Weights of a small GPT-style language model, trained from scratch on English Wikipedia: LayerNorm before each block.
Each number is 500 + 25 x the weight over the matrix's rms, rounded and kept within 0 to 999. Layers, rows and columns count from 0. Numbers have three digits each.

# up: layer 3 MLP up, 384x96, rms 0.0933, rows 28-96, columns 0-95
# down: layer 3 MLP down (transposed), 384x96, rms 0.0927, rows 28-96, columns 0-95
up28:538504506465442496487528488479468485502514531491476495475508550495500502488522490499503494477511510510506538517458524526487496497452459472527525484459511487495522545497513513489495499517490509461484496495473507497446495507452494525507490521507526500511479506474509497516515515504529486505
down28:474497512490513457512492500515502505482505470515512476550509533567503497557469478504553501518513495492483490498513499492523534483524511500477483510446496474489528525515482524441512489525494488503512538527469512515535511497464487507519492486517512482509498488481464474507472525507467527524
up29:518522526538490523523491520487488488474470511485491509498510481499492492485504531516505534521510482466512498515505500536477502465479523484498474539534498522489530522503495518507504492514481472494486473493505488531477464523448501530502492543487516499476517508503521516545502491521575482466
down29:462474492486514475471495512513480454536490493536535512538543506493526519517523483533480485510486492490457503509512450506496495540484510522509523475504511487468499516485522483507520465476508491477536458480490457546544519540516472452491502492457505491540494456468523509492494513477455456494
up30:505571499519462521515517490547532495495518485508528524521463476464506506448492452526468546457529405532462542485487536453492503445467489464467487510552511494534479530521470490477539502535526468535536531498521509506449524447460481486482447500483504432520491474474479491486522474554483561505
down30:502489481524440512503476531528518464494518488520538475556519499448487466474545530498481532534515467496436456519514517463500496517515476467512485502489513486570473467540538519483558523492541536502527506517444461516510523446513467474465501496569507469542502477508481421417484478495498569520
up31:469500533511495532501538530499494495505475478485528491502514582512491484490478503482494525505506472532488526482494467523495483518505528488499485504535514472519510550537471515526526493485487551536472477470502568485493467530496484541484509508491486492485482492486506553556485466472486504470
down31:483543490522500493488507506485474480527507513474504486506528471481502512563535539519499497509527478464498511504534550499509500487533471497521572549481473488521463462465473492504495545497543496498506480506487477501532502529481514454518500536476489462492484511506497552447557488500536539511
up32:528524464460474513508467450477513502465457525499509497474502548454499478513501539524486481534501511527492551484493503486536507460518515548498448534484487560485470504459523497445540540499479507484467506473447516498514557508484456517489493529575493507474513510498483550476520500558500503472
down32:483517502514535569503475529418476488505484504494516451501510456460547476464543481520537507468475496443493508478546477494500470548524421480518501450479544486509464506489543507532559519508479523454519521497543482473520490560471509492495460507518521500502476421543573501482546529508523534508
up33:473476491532456498506523493484496505515467474490479536538488520470516491495492491489467535481462487536512562521486546478545533486493504547560475482509479478494455499533513477507498489514503527517438543461461523494479495504532527513445536534480523484474529505458496488478507507461489515500
down33:521483498522453497526507508491516474545495469460457497530451490512489480512479491473455548508528532480459530527509502499525551465534527520470532525516489446511517448441528498457525507507499489555485521532541469511489469550513508508491524444489519470535494466494519488497464521492478514521
up34:524528480498523513480553496513495499469525517527513506483520487506510484549506505515509501476473535515482469528527534482491503530460489515459532493508515538541516519507506544475489547508499495454509485495501499488488481514483467509528473490517507506543503486455486518491492494515509504471
down34:511551514499537523521459516497503482513485485525514514498499499530506521476508521506501519545533494510517524487474484529583509461526527472525582488471498518479548463523472487522527449524555510514507488510477536528506535486519533457486492526522486489538514512484510474510528456489522533500
up35:485481506498493503520556540503467488522556519454545445436444544483461516504492516490530544460524466468509505491540474497481465442508519468471493500476507480548536508511491496469472482499483515510462500505500506506473508497533531465479503498501529432519509505530495528501469466520434539443
down35:516459504442501455479493498457498499503486481502516480474518521515468572501490457508524473468470502508495552475463500487471492492493473528486449468522523505479486570469493510509517488476401482505518478518548464486500549521493509502477457509450542504497493513482487560529490473461536519523
up36:500482513569520482527517513506508466557517533516541510439459518483480498465485469523516504437480511513523537559504522494478535464532475513489498466503503493492495472500484563502513497512516492491493536508505475528485485542467557507509488454554471516503434519529493535512499489512503475494
down36:508467469451508503524457482536503564514439477427554526484525522482525510514515498515525476495478468473501461435517480500468498493471545488504474516507495522472538489526475526467499502531428536494478515493535477518509530470556476466486464523526473553485514557493499534530533522489481518495
up37:533493504553527514506530544526527492517507526495501516486490549461497495458471520484490512485473485493554508513497501543468483504527493481488488472527510482525508530465504539512510549520547503488477532481482530452526523496487493524483481498494535516534493512502492499501519531519473485484
down37:519512528495510487502506512511513498487515477472446522482487468561507521542477551465516492538465521475522550460485462508505546497513534521474499510463473512482493526496509460525492486477470482559507496505483498502518513494465482493459491513538514496499517502513490541510514526475485481511
up38:507504525517454494493459508511451482459518473520513543521529469472544453525515495483468511543473552519508494547472507517509451493469507533514444534436496501484502465526490521513509451489454505509497471505527504505549513534502450487533491525530471461510495489486522502535545496525478484504
down38:457508522515539492524520466487481453489506463497400488491478479521504500493489506469525513538505468503492474468488450477473531494483522463467484482483508508549545458516523460486497463488476448495531528502499480489502475512484526507524516445507518466493522484520475531521488478499497552532
up39:492524530442483516458534504496519529455462500496516524479508501502441548485495519510509528500499504532457484527479521456501508507549476432516463495478484458488500473527468480455504501492452524542491472524535501470519486452479498500453530525481537497499481465484498489471493509476531515499
down39:502494522508522475513544508509486533497487505500504560518487499491515552530443480499521497542466520506528504544457462531511531464513524489451530502520502463460509478502549469499507539499529505516531496540501485488533482528487501513480466464525519531457534543455514533493514501530519487496
up40:508496492534540506486499502477520514521496492474516521465528474508513523512502470528522512489487488452479478497534479476465499530500508518465529488473543508499531485480489528499528465523531494484473472519487493517529450485476550554529466479490456494478511496486495496517498507483496538504
down40:504513508490472471507509485507437452506501519505503473482489508531523521471505518504481489485516538504523515513498518512500477541523482491506474468485504525502491498507514475514535512507416505470503502489508508511477505523505473466466544515519515461535547496496501473486535520510519497531
up41:487494510498464470545519493509512501491495487484488556494499488520479553461508497497544517498473490464492540523534494548523454500512513521465485495479480530503485489498456517533507448508487495429536516501468521540511481496523501477486468450480488498494509524488496538496516467532474497475
down41:524478468508519568417463479490544522470509477513497497544554506479505474502575462491473503523467523517458507500495498462510451480436496537480501479488483485513517491490512478486499509500527515552461483502512500459472508520534469515510492536499455452487488521463456485494520494463535483502
up42:473461422462488481525444488437507522514500513456428522533489503502479449515524472531502508521522498513474510551498472441521499491455481528508538480563472536435487486461491521507466504520506544439497514505520503489459521479443495481497499533498456523454499476549492481496540465521429521525
down42:536519492467509507507530507510503501486468543534535516494478519538490538523464515504525516473497437512524473523519527516478480497534491510539509513499512502518530450493494467559534490454514507495459462498534518477500479453520502437540454481484512493500476492509492486479484481500518508528
up43:490513452496505559526520498483500533523522510492463526455499467526494523455472476571533505498521479487443496558503488495526459466497506513524532492486499518519492490480489510535533491496473508558525437500506487523510483498487492467495494477504511463485486464479519500470503505492485491508
down43:483522544507501511466472527509512496532517473464475524472449475447504480497563501461511504469496524510568496515544489463466514499514506471518540528499454500497476483491473494476509478523513484496476502462519508485521518501511519534480552515471494482526519489511498483505479513462507487494
up44:502523513510472520501524496556500522522466521476466504485486490509535495465513500488483529515501505500496512482493498521487488516537491503494527465488523502496501523469462519513523490525493510524568505510486547505508493512475500534443481550521501536492473489513517481527502498461502491480
down44:505481519518488505494540500534498508562464512500481474486548532525530492537503503496468551491459531459490488485482516481503506476489499495500504537509485497477523535487493453484482496485502498477449484493489487452506506507527508513467525505495529485549530517495490491500545485487474484538
up45:523526525489518500535522453469452554480412487494540541483524482512483482514477523539498524525485506483520446495502511542525523517512485519470513502502471512506539565487500518507495518482527522494492511504501498477518534488477502489486484492557476538516476536484502490500582506466541519473
down45:512489516555471501539494524476491486521465538547507503496599495523518482524474516490471481513485484498470517558485508474475522542484510430505529528538440524495519490510480506485487480505498507530502489471480534480489498526519436482465536495484531514456527475513521527517521467508494492524
up46:506475483484517509500515459505517502536507525491472532528504526485510491500484531466531485505482504501516470495528484546470450485532502510477488498470496508511536544488519476517479474496526483491477478489480500459505473511523484561523483487483505502515456504507500488512485488483486530472
down46:483527512507476511498498503521494562491512459498532475483493492505479509483503483520507499485492501491525473466502510484494473493512520510524496503514503521481506481470530532528545531518457481459540473520506494496526521478503467471514475510536526476480482466511518494520503514496491507489
up47:510508485493530457477509477511492492511504524494482527479472493476495495544519471488504478481540493507490513488484495485532457524468446497484499485539502505481473504486451504516521504504457474453502522483450490472481517518516506514506455511492483529470491495481451494541466525480478508494
down47:495464456487529518473506546479501474490485505522571492507487532473488503534480506517532498500486503470532451537495458484521489462512505493491510500497481497501483493521517499490504490463516504528496459495491510513509519492496514497524490496451498508521534528482495470505528507513455549525
up48:494529497481498508487559481488502495490501503488493468494492530468473513524542521494526480463508500516524463497467514531484509464514522531489513495470525531446469505478491529507556492495528511464492530519522483478493512454561481502572534495440483483528488467463478503453546503511539488519
down48:457457476556465480495478469506460541468486537484492447497526539486479455509548524485494503454495511462537471500533505480547499448529506507481485489489507474504468557511503549511473493485496459463489501527528493487504455499477514499484523509509501472507566480511510472465517491472488504478
up49:449496515480506493524490497463488516489477525508526482458479476533499506502496475472525444483461496513517491503485485563541475490474507473541486498495468504513420496532497485514472465509538503497492522482535530458538498465505519534474526484481501466490494505479487466482515507518464424464
down49:466535476513505494515533493511504498510488505527518502514511490495510537515522489499529505519534505515480496541523504523542521528531479483495480532487521516519480523462486467501538512470492537535485542472495534516500504500505500519508481510492452474503550509543460494509486504469454580486
up50:492484482536463493489493502463485493513475484482526479502463517486516456472499499527510518478538476533490485514506510488493481580500519520482499499467473500523533514480533475533499526525477493460507503510488535544479444534484516503468469512441495484541472537543514505475522475536504499474
down50:508519488513455461453526470509465507528503525512529477503479441544535541534517505527538538528514462496489514520514477513473448485496487482462473547476445537476490506478497484487521505496508474460504529533529492506458503531485508462548459460481461496476505517514480521514496498524490493540
up51:536527489515438497527516508466470520516501497526465537498478483512508490505482539494508493505488494496458514518510447487483500496506515496458451527514522538496497512492517467541484482516502536462509532500472515520507480517490483467489472497497515504525515502495526548503520511576516501494
down51:510431488484570516486509516481498452496517545513508502469530514497475496480497503496474511502468474561534500551487486509489473503461465474507496439518534524497523520504484517547490488512495475516491475516466464521462524498463467515468549504472504496495512503508540503484523502519456530478
up52:435481504499483501474510490524475504489501488531534448523484494503498464514511473512502518451481500475477457490498549473473500517529487544497484564524482540524488460558460466503531469521461494471522468509482486531501477491525486515512511487543497460486486445499502524511482522493506450503
down52:517507488530500530507483532505510493528472467502473540504495515525480502494451517489479481561507531525525568485514453505543506456471519442491517462530513467459492489486525539487506537490528495567509535465501540528512528524460469514498465478485501547503513574510504500475489523507509498493
up53:508491475465498524470513502484489525475511460505460464481506548460525508467502539500512498513520507514488502508505484475469478488492505539517531519514520467509515476497544477496507462484525519500480446488476519521486492465498509492500492505512494479519522511480523536508468486564504519511
down53:523526531529490471517511469507493514498498526525527516510490495521489472487494483519486476452489494536510454440509495510516513519524488493453511488510512494482490516527485500491492518521442489476500503490515530491508500474506497493498511506505497496454502500497455511502537491476477471525
up54:533486496480513511534535507545524533512506473497458492510501513469465476540490507483497531486479490493494490514516506537484454497509543529494496485505504530507506526424495508450554505509512527495486521494498498503485502492483497502482528505507498523517492547526515555505498522501536508479
down54:499469457491498517521467516498511501459534493460517496477458503517500460497513522523452510478493494512463466487536485452507543471519550517508413511482494485518520507470534467446558462496527515476532523478476532502508502491475495529526501509509501524500508539521498515472494500474492457468
up55:501535490464513540499522494478539496506525526483520511510526498469469510531448514497527502521468498475530499511511476500525516514512515491474496482494481489497540501504534494524487453507531475513482491504499513511481524522512493526486467510461536522493517486499479500482500475533495514535
down55:503494497492483508487473489485474498512524485504517465524502501457454510507494520450485494493493525464493518498510460499517509508478482523500503495531489488503479541514485489514533490482497478519514519536454511478497511533510492495465449527517506499499505517548486515501514506478506472475
up56:460510498464512508453515487494452498529490523545523516458542443495511537498529464468485480503483489467480541493454476547478507512503514550498500526549513466510491503527504486500538492480464514529498493489497546483498519510527503530522470481546505527469468519490499513534530514515456496486
down56:465532509529518481498524542531532487503498542480497533493486476484511478503492480487479493523504505485536494474502488504510451483508522442495510550528489516466540506478502511484485489486518528504501504456491524526512481508491540467502511474461473462515521459502505502500508515551476475492
up57:505506484451531509493500489522519514501502505520495480464488547525494466517533463519526490502479506472492507471467487499504507495525486508509482521466541476545477490493521500519483495442522522489486513507538486531554484470482527535465507524489507503487473469472536500513520462473506491469
down57:499520487446474504524494464568488512518504486497505534532500512494487531500489504482468519503498497467481488509493493485532513461542534542447502541539484478515527528489495484492500557528541505475515490532480521487523520465500518479484478513521515498464483542523493489521518502517538446482
up58:479515512469456531529446481485532525495502539522488539509528439481480487489489443545476470500496543532502543501500491502504461475543506512516520526484543518499471502529487527486497480525532546526559510528487479502498478504465509478471504486482460492465476489517473471542524497519510468475
down58:539483497451466525511487508523450489482483510514473487500537466506530526508482514424523530477517559495514556527478526475505468482468502473518521482515490473471505529472513476508481499504518511552491496537552455431521460474535460458478491512460506523533456498486493475496483480523504506480
up59:509493522504512531505528492517517505529560510504481493518460521527461414504490571458500509474490471544518495494507547497524506505536461509497518496483469517551475519532525531411507530531454468507533451518463497521494529464515507484502454533454489494526496463489508497505506505532491539535
down59:510486513539508446528520528487516527502468534475565476492491537541530481519491522538437531520472532462495478502502511466513500456478492466490490491516499521515473495531439468495536540427553525494449530495453543498486527513488571509528545498522477499498486500499521538508515506452462532469
up60:511503501502509522475532549521513492497533515540510465515474503519464495568499487483525491476493530496481527549521541517530509496510528512536505533486531552498510520495534493520517481500511505511495507497505500481502512470509449512547457488466520501452477492497530510525520540500508504522
down60:512509510493498477522535507534519458473461479506485501511514474497452499468498487474511505475477479498508496502491495519467503517485507505513482495455483499529513480511524481491518496485483510488528497540495501468518505505502485533478518540521533518519473514499470475511495496468512494509
up61:499523476442529532488491478482459500534503497452463496460482491499492501456464502516500542481470508483473448476488501475477481494482479515491485459476526481466544497504541476476468470507524486443529533505501487458497511461512523548490491462451507498487504507441451542456489508531487467514
down61:504504496514459531483479522510502478501486531539510502506498523510494514504514486484510504534498482500481541458506521487482486495516505478502497452512486470496478526456501517505509498480519495491483520493448482528510498503463511500522521506497488540511497441530493515536518455490517514482
up62:498521526501502511464519509535515471539507478527501550509490463482503520481535486537452520476479509536504496520500503494505488546510498497534507503485446485507481509474512506500537462476523493537470507473506483465501519515495488513558497533465512470512501511499468497506519491510480504503
down62:475519491495527511544471473475493504505475486520501517482534551493495526537466499495469493534539465511509548476550500534485491486515510536482467462498536509491471501515479552489471525502491483475552452499503479474511554549517475471482497515478522507502530511482519508528515547484495474483
up63:469486522502482504483503504474523476478508496489523504510448465481512499487515473513482476478474515505520502513504515534517510497505496530506497533480483503497497494491516537482503520501441527503529500489479523506496552510475479483453520514487487499473521553494510552501510517508465487462
down63:494507488543498501494509467503525495548504497503492526496497497524495525498510547491521491493510485474500481478460480470515518487499477534529491507507497477518476510459496476515561529476524490470507450550490510500535462507493531501533488532493492479499507470460513474496512508517478471517
up64:503511506505513526501508543476479504467487513502484512497524478517489456489473524498506476526490485517514481515497516501483446499540512519537493501486461492512491479543542533524513501518508538460536544495529525504498529513483525503480477506498500536516496501506519461519468529503541453502
down64:497473469470469524515521488493483497518523503517477497489488498508489522494505549494496516455517512477486551476496447490489547464469494529487492468492460530505477529552491495508509499501461511471532498512496535496472508502494494530485524502516491472501463482528486517520501521496526533485
up65:487506510463550544488514517491517485504499497533500518531506468508455514552517492510509536494526507514515471496511548536489464518503531497496505523485486514485498463484523481503481528495466514493506508464487488504492495482462495495517521508479504531498516539513515502532507470471496494506
down65:535529465442505483515492491536532506501482490480523489500500516520508531466470466515499500511499477508488539514475481538485495475518495516523485480472543516491527518542507535508531551501512481502516511493470471553488511517506528487476480544521498486526463509510497488516491499499508474484
up66:515473472513541485478515533509484476514532502463497485510502495475527492451480530494510497497522519537480458506499497535460441481496489501493529472476499442498512503466503498519526480507510505477466494492480507502486512480514505525531510485487502521537460481465520499523442481475496499498
down66:521499490480473513484503527510456540515527490508514458540502552541501527466480519512480475511489508510507501502460487485520531503536520510540475543523503523501519465481498475541500503519504508509541471481489523529485518457492506499514487512511507485499501483511494504510498515471503465513
up67:490466492440519491517482479470481510477535496499517535513472496476479507465498477501543428477506493501486463487469513475488482486468501470485470484501521491544469531531501500514526507505502527524533527487475534500531473478536498532501510451485511506537489498493479469531486451529466471506
down67:483490551572517508489504541475481523554504470527483492470486503510524499504542484501495498478463494503468461497487462519494504503517518483523542499505525498504496486498531478513480486515497465454475536485540495513525465506476462449505443506483479494517479481485522497494488517452529506519
up68:482491531500493500526523478471428507510541479516507498453538463488545474494486511467552519465459502489531492546466514471490503458525449540468490485497497480506452525491525495520502522477503501523510480516532543526485474507483465511528492483500470502447498498510526469511485487525468526452
down68:494493501545535505549501471566503464465497507530471472498526505449483459550487527519505522482467487561470524480479508520472544491519496536513444530544506519457452478514496519497487477527466493504550452527500515504470457517520471494473492461476530513469486442492493498478484522506457529480
up69:514547498506546511461524487541487508534481549550510469466510495469489525507531506529546490476489533488490488514510509515488489522514506510462503543512502493493511506487517511501493505472508510498501488514560488497499544454495533463537519498491471526488548540461442513514492462482507516481
down69:478466496475475494511480518420519468506518462431487486536511516516490496507491473503500505489516495492487492521479494525488486457498520498511556532516536490498504506534474530468465486568490509520476508519486489542490504509511500548468520532502549525484455522499541519501469525491516490506
up70:499479485465443506493473495480527486438465475493479499482562480482465480442489516506482524510447541461545489484461454549498513492495498537456526473431474507521504476505439561551518470497467477492513498510485492489541460503512524529487519424489466530489480509490480504494539518517472544514
down70:477486497496452484510534536470504469482493465505500506525503529506529500488520466503471528484478527461538469516478546509496491492494490528456520526498483487527521476498543532499485531521438504496460487477500548498519499492532506516527498510476485497480519473485501485446513517494512545538
up71:493489466472498501505547512510501516482482500468486507491485494506489461497490501483528512498534487489511490492566493492508496508494503499509522509476454486483516522536460497459435502521446529547501495498506536508481473524495513501484538553490481528480464499505503505490500463486510516441
down71:510480501555513500501498543542493502511487529531529526500521511491498507491494485540500524504444502483464491488548474496502493482477481518515482518540495499510508509506468566538509483449517510511527526458494503479525501489518534516495510489487459508482519493473471494496480507476484463450
up72:499507449471537476550552481496482488492518503534485533511519510523504517577522527509480498512490484498498516493493499513499454530483462489492484521502487508505515549522500526502499506524489516538454502480496491507524532512471509503484525479509518449482456502474505507470529468453510540524
down72:479475504493483470511489491524533523495543466517447494534477520499540506531462495531512505490493504520507532506473476506499506488478522495476502489483430503501498521458521449499465500470552469492491532445508511507502505489479498480534520529513501499450497462522457493559471470531498515493
up73:492516491558511539551527486497532494475487480473479510484526495473530538443518539527460467484469496516471508508489512490487528453545529488475495492505521494523541538461503512517501478528510502514504533454512454482492448479504489520493513524521509511479493477506501485489504520489529515480
down73:503494477504500511502478492496504508518534540513514440499507525515507494518484511518519516516462492479520492490486485522532498441455478546495523525529526483474445471467505515502464493496509468534447509501485498533446495543490520545547481513505490513515504512466492459493510543461515467524
up74:476511535515507508521502499517516558494444473510482490473486540511442466507516500504488460504529476488556530474518526480490487503539506544481461562468495508467522494492511528508519479501484507499506469504518523493507515499480465548495522519468462458504497486522520501480505506514514512489
down74:475538497514467536482520494477520467490536492505508488497427510512486491472503504524466519466528495469456540494519469462514539495457468511519552462498545539511468510503500523511517471494529477435507507494480458449523526497507546511466478520462500564516477494512505525467500510529488532517
up75:512541511575486529480501534479491525502497512473533463487510510486482487500477473514505499508489562510512479510465485486502540482479553494498506491501526519508469500522477518509499498505471481490531479492501529523506509492486477480517486486535505479497499511505519536462537488513516497467
down75:507467511452526489474543518538517492483489487523464527499509488504483479553522489484469493514496480521532485481528526525501457496550509480516519472481493490501492477487470511509484479501573520536524465519498512511550482534496511514490527463537494458485489503509540491545485533452469524558
up76:536468484454491538491490526491530452454503421512494464491469509508478436508473509497440493512470449538500484455496485465479449481561504504471522475512470498561478526507491450465535493463506568483464473455473485466478439505541494495458452485475516431546539487526464512493461460549467513451
down76:489512521526462526495469527505507524478514463456482528495515496509482537494530457491541516509519511508482527482495517529466532545497511505478509532560489502489507498546474533479509470526469548516529497469526509540510476586529510566507507511525517487477474507476516504547507508514480555520
up77:479440524508531499557522492480472509504480519493557503505484528473503484428516473509528464495497502506527489513535474519489522527515499474476518470463469498523481463498508527501454478459505514535496483502490487488522512492480493542499494504473474503499435474486536484470523498480459487478
down77:502515515533508532483504541495429460550505463451528542475487523548525546473495471494529515528463505494487529519501512465520484535504465520480492482456516537534506504490524503499495454455507501498489505465548510509485492489523489515494490496520510484474551453536499498522508503522448483462
up78:501507492554544486478534461494517505499516486499486524517528493490486476536505526513497548485560494499546503478520533488489505475487529509539524534513495520490495490496529518464506487497499494494516504511483503500473489485465490533529495449515472514499509480533511477513497483489467538471
down78:540470488465458507491448465506453538443507487469492474500490499537478506461492512491499477503485504532497519498485480500473513449488482521505472483546453502507491497500492499522493466512492452541522504484507509487518512506464493522489520545549520534534528513520500495497502515489459494537
up79:500510491546527526512464496509524508497478476492469493521513495472523464538517499492508498518475487506530542530516559501467515521464530501500473531514502487478476485494488507516508518508495515535500465519500502529507501517505489486488530507501519540490523517499509472536503502471537487489
down79:507506534486498477482503503489501476528496494513512508513469490537508533453450503520494464496515497501531486473496504511488482475501489535549495481504512541528524511503496507534516515496520495504532488514508501516501512477505519487480479472461524472532556527498459511498560503502474493491
up80:465481521472513488502485533481531456532511516494497505482506544492539472509493512491455475510539512544466538529518513518434466484489509529492520501493456438461539468518481500496540491484537503510480447478522535480461526447507476537519513514547451477525476549463489500480472523519482488520
down80:473470461529496494475529531476478452492457491582505462541497510524481473482487492510479509508524484514510478489538518492541488546485464476476428482477512503497507502484494533529500488511478526466525524534502540481487537506483506492464520492495493535532499535497481532489516480484528521485
up81:497519509471518525539474518502503500576456534462492462500475508514546518441504541497495541517515522516521506528522506507519454505508517447523541500470471516545489506477483451489520467495493454505526500514426472469524514467464519486503520456492487487545477475518496500519530483521492513514
down81:488454484491456524509477470482494572524481495508499493526466490462504562474476485492464524556487527526520517516526480482490523507481535535501491526558476445453529464438501473484489499538481540550555543504474530513490514494517499487480487480465458471468531502487459499529509469512495504511
up82:523433493516483489506463495518534475479498471497510545500473500496471489490480499512435529514507469490554464498508540472478512483488479533491468472557530452443521489510434497443494488457489562500505525457467473480491499519509473488488515502487493500525509447517509518505500436517508529512
down82:470503471450521481505521482500504469477518471471502493500493446490455497483514488466519506569516504454486489518484483505532500485517475519445493533504511483543493491475499490483507508494481552503500507474535487450479468535481486545492504550548470465491488479417503473507487508524494491554
up83:507496480536513523501500509467541539487493523541479495520496467473526509526510512540549448492471502532505483500489522473508508508466514495483523520475550548500471512492515493503509548579470511465531470503527491530537458514507518503483474506514544533496462535507513511511499529554508509466
down83:469501509492516451504508462502473458549489484517465523515504513510486542474492528545457524516512530511480519430500496470542515530502530534474530491484491490505542507486510499522544489475487500520524535500502539471482494501505500529536465511474506466432491475509492484511495509506500512491
up84:454477531472537498469493494458474476516498516508526497513512507491548501543502507500500504492505528454472467522528489526482481506438486535552495529510518475507494497535512497534486477474508496518463462515516497477517522490497457539487458498487538473568488498475507495536507492530503533521
down84:493528452523457480488533481476527517529489506485491521495462488521522505455504464494467515514538469455496489513480474503511474536519500469487505489487490471531486516496471515480523507478513483473494516486523510460505555474508528478479504515533522466475448487511471487544519533521485519498
up85:513496469509489519500491528500523489493507502509521477501505528484532486545541503505493493489523489471485519516502476479463483486487521528472540517483437527513529436485510519513484525481470567459472481559512478502518506466491474523528483506516526524539502528521495515485486492526540459473
down85:518558493488477507474460553519470521522483472523516497497520478489462535486514504514510502521484456471445471530454485542508531517542495537525475487510489498477546503478511484502463488505492513523495513512525447530448532549519507503487486465441507473459472524497466511503514477501497541512
up86:485495489494531488548482489488517483506498490496552508497508499526483480503519521502497514513481498470514520521550502499515476486536501514527540495501518500510504493578512427507488466525471494521514467489514489509512499493472490499495486535478545482493522497474519519509505512513508491471
down86:476504509507512509512491468458494473511513506490468501501578497507539497518470483521512457480500480472520506468500494555473551497518510481442537514521485487490530470447529525498502460482484451478472495490482497487549510516524543426465507485500487498527457516493485539525492496520484537503
up87:495515474551500539516477484527501483510487505492516506514488517483523490472521525466501540478484509469499522494481510459495535499504509511505515544528492499518529508523520506524537487501511489465493498525529497476533482489491513532554443498548508497494474456454531499555515529524489486501
down87:502526472489507478433480477542539518532518505511467487522494499468481515496472489504512503494558498499488506474509487531527462508476499487495485455460474484485509496449505477504492514465569493460502475468502483482512514486493521476484496517509496481485476536486488504482481525455497437495
up88:472531507503449509506508497517492507482480468535541527475498511506553502501499505531489452487496488488532482505505510457444491455489493505488497505527508534443537492533495531529475479530531522515487492508536477493492454489498475510464472540497468517504503474445498520503529475513556519517
down88:563491490513477509526507532488515444524495496472508550530503524522476533551513508522490483520486522525455550506528483503547482540543510539475519512492474509483496475448478519499544503491508502475529518479488553530529537485484511474490481491449496512477510506513476451467471510459492482549
up89:462540527535476493530470529508496509497492482501497508491515475476474462509526523525477520541522486500521510512508511520520509483505515510483519484538504498537492522492475540509514486488522511551458556491485470507520526506464505520502516513495499505520496508524514510526525513465495479539
down89:518502492467512495502509504524525483516527468499505478503487522515503507475475488474524515511517536497502500476465478486477518492507479523531493470504492509531530522503536511525478497502519511429533460508536528514495482490524496543469486529558539520565498507484504486468491506505523503450
up90:490510475496464549490545479500513532538556517487527523508486520473473501533497474501473489544526504548491461500500489490523540474496469500528517487515476493519519560480494504496508525501483463504493498487473488527507515478516501540564499505484499471497468462499471473529462483521505498527
down90:503507528534491503561503490491460486423465507543477527502513483553496517459491516491496462457507467517488513507515500529426509518506511487521481480456496522519493477547486517488488523537536476474503490501509502486520471537518462449470515519515505502546513491520473492505512545518504516503
up91:501504534504518533519509474486529506492544497492550525460530473515510532499489453562496490521551504505521551528499480492461492458523477459518499455539489517514498524513481502541513527474508517492482462492498523515517448482500501507529440452475535492513470508487493500526478476512539501458
down91:503487502513464529486474491524511572526489515505467505486526534498500501505500478487518531447476473500462514505458553484489499510512517513461509533509548488483469463542505527460486519500501530503466487489498457475517478493511514502530510540519460498505479463502475437464498511498460519545
up92:509468481485474510484540476488511510498475472509489484505458512508449497489438546487469458495456499502482510489516505485541457516517502491487496551513480476544471528494500509477522510492481531529478474483474513484498500474484453495480468494465465505484455473507513515492529481480485480528
down92:523519537515512478472499491464495464508540503519517542456511542473465519499498507514553491481533482503512487527495518516542469486491509486518464476483484477526524469488538477488494505459510495527452530471509492516480521515471507497517536480486511474513535502521494467467509462495483467553
up93:533482517551488468525499529486497501548527505504496508493429515504490447524457508513495531465459492517502539468527449519509489476490539503489457458466445495518460497518486503479503501506469478493508504473503474475503498471490536561522526528510537486492476476484512475481523528493505472510
down93:525481509497506505492444558446551467536500513490502509450543483532561494496498517569532465504489530504477470482493494471477524505516476509573481479487507521492486527482536520507533473486543483532435470460528480489525494478504482485486520510508529519491532448519557512439503496520516526532
up94:471492467489475513496534485476421526557477487477520505476505526529474529534503498490506496490504469473472483508490513468511486528483501513499531529496450460493475488460499501478481528476499477521497544479496553449480525456530517448513493476483516454518536528521474488537550491544455505457
down94:544462504524556506504515535491491529474467520483451502470500521465475484518506476504505530479571523513507510489517517499474492513525484503531475495529474561454454492500492529498474518510509502511439521530525500478500537557555455516504532477523494507504472544487479482516485459494559489513
up95:501544487476485474490481513493437480511499508498514490489469469472491502495506495517587502481532524463475497482547464449463507502483490468495518495477501545518500530445490520529526485527481471479452498490497491523523506504474509500463507500475504472456475528509516492475513519489474475459
down95:500513518493508507496495524478489521484499517473503537504490488496506499516528526482463470505491528522533510504460564478551536510510478534481495506493457503522500512498471486473507504487523507523487521493493478439466483486521519531507522526443454478494500502459520453531496506498520445490
up96:496507511463478542497497484503515501495513507470509464504444526448494523473542501507520482501523499470493491492487468480518476498510506483493484474505516482502518542480464485522543522528526494469503485512494543501476488520493517492500505479483509506473505488499447473550444516515455516502
down96:526492511485469541497467475512467553477512500516487510506528528481519506507516456493528511490516505520542522488512525510495462491522529484519522508522469496554528504523497493488497474476537491542471501472475459487492498477503543536515541481477535477514535502488525499504490506489516520496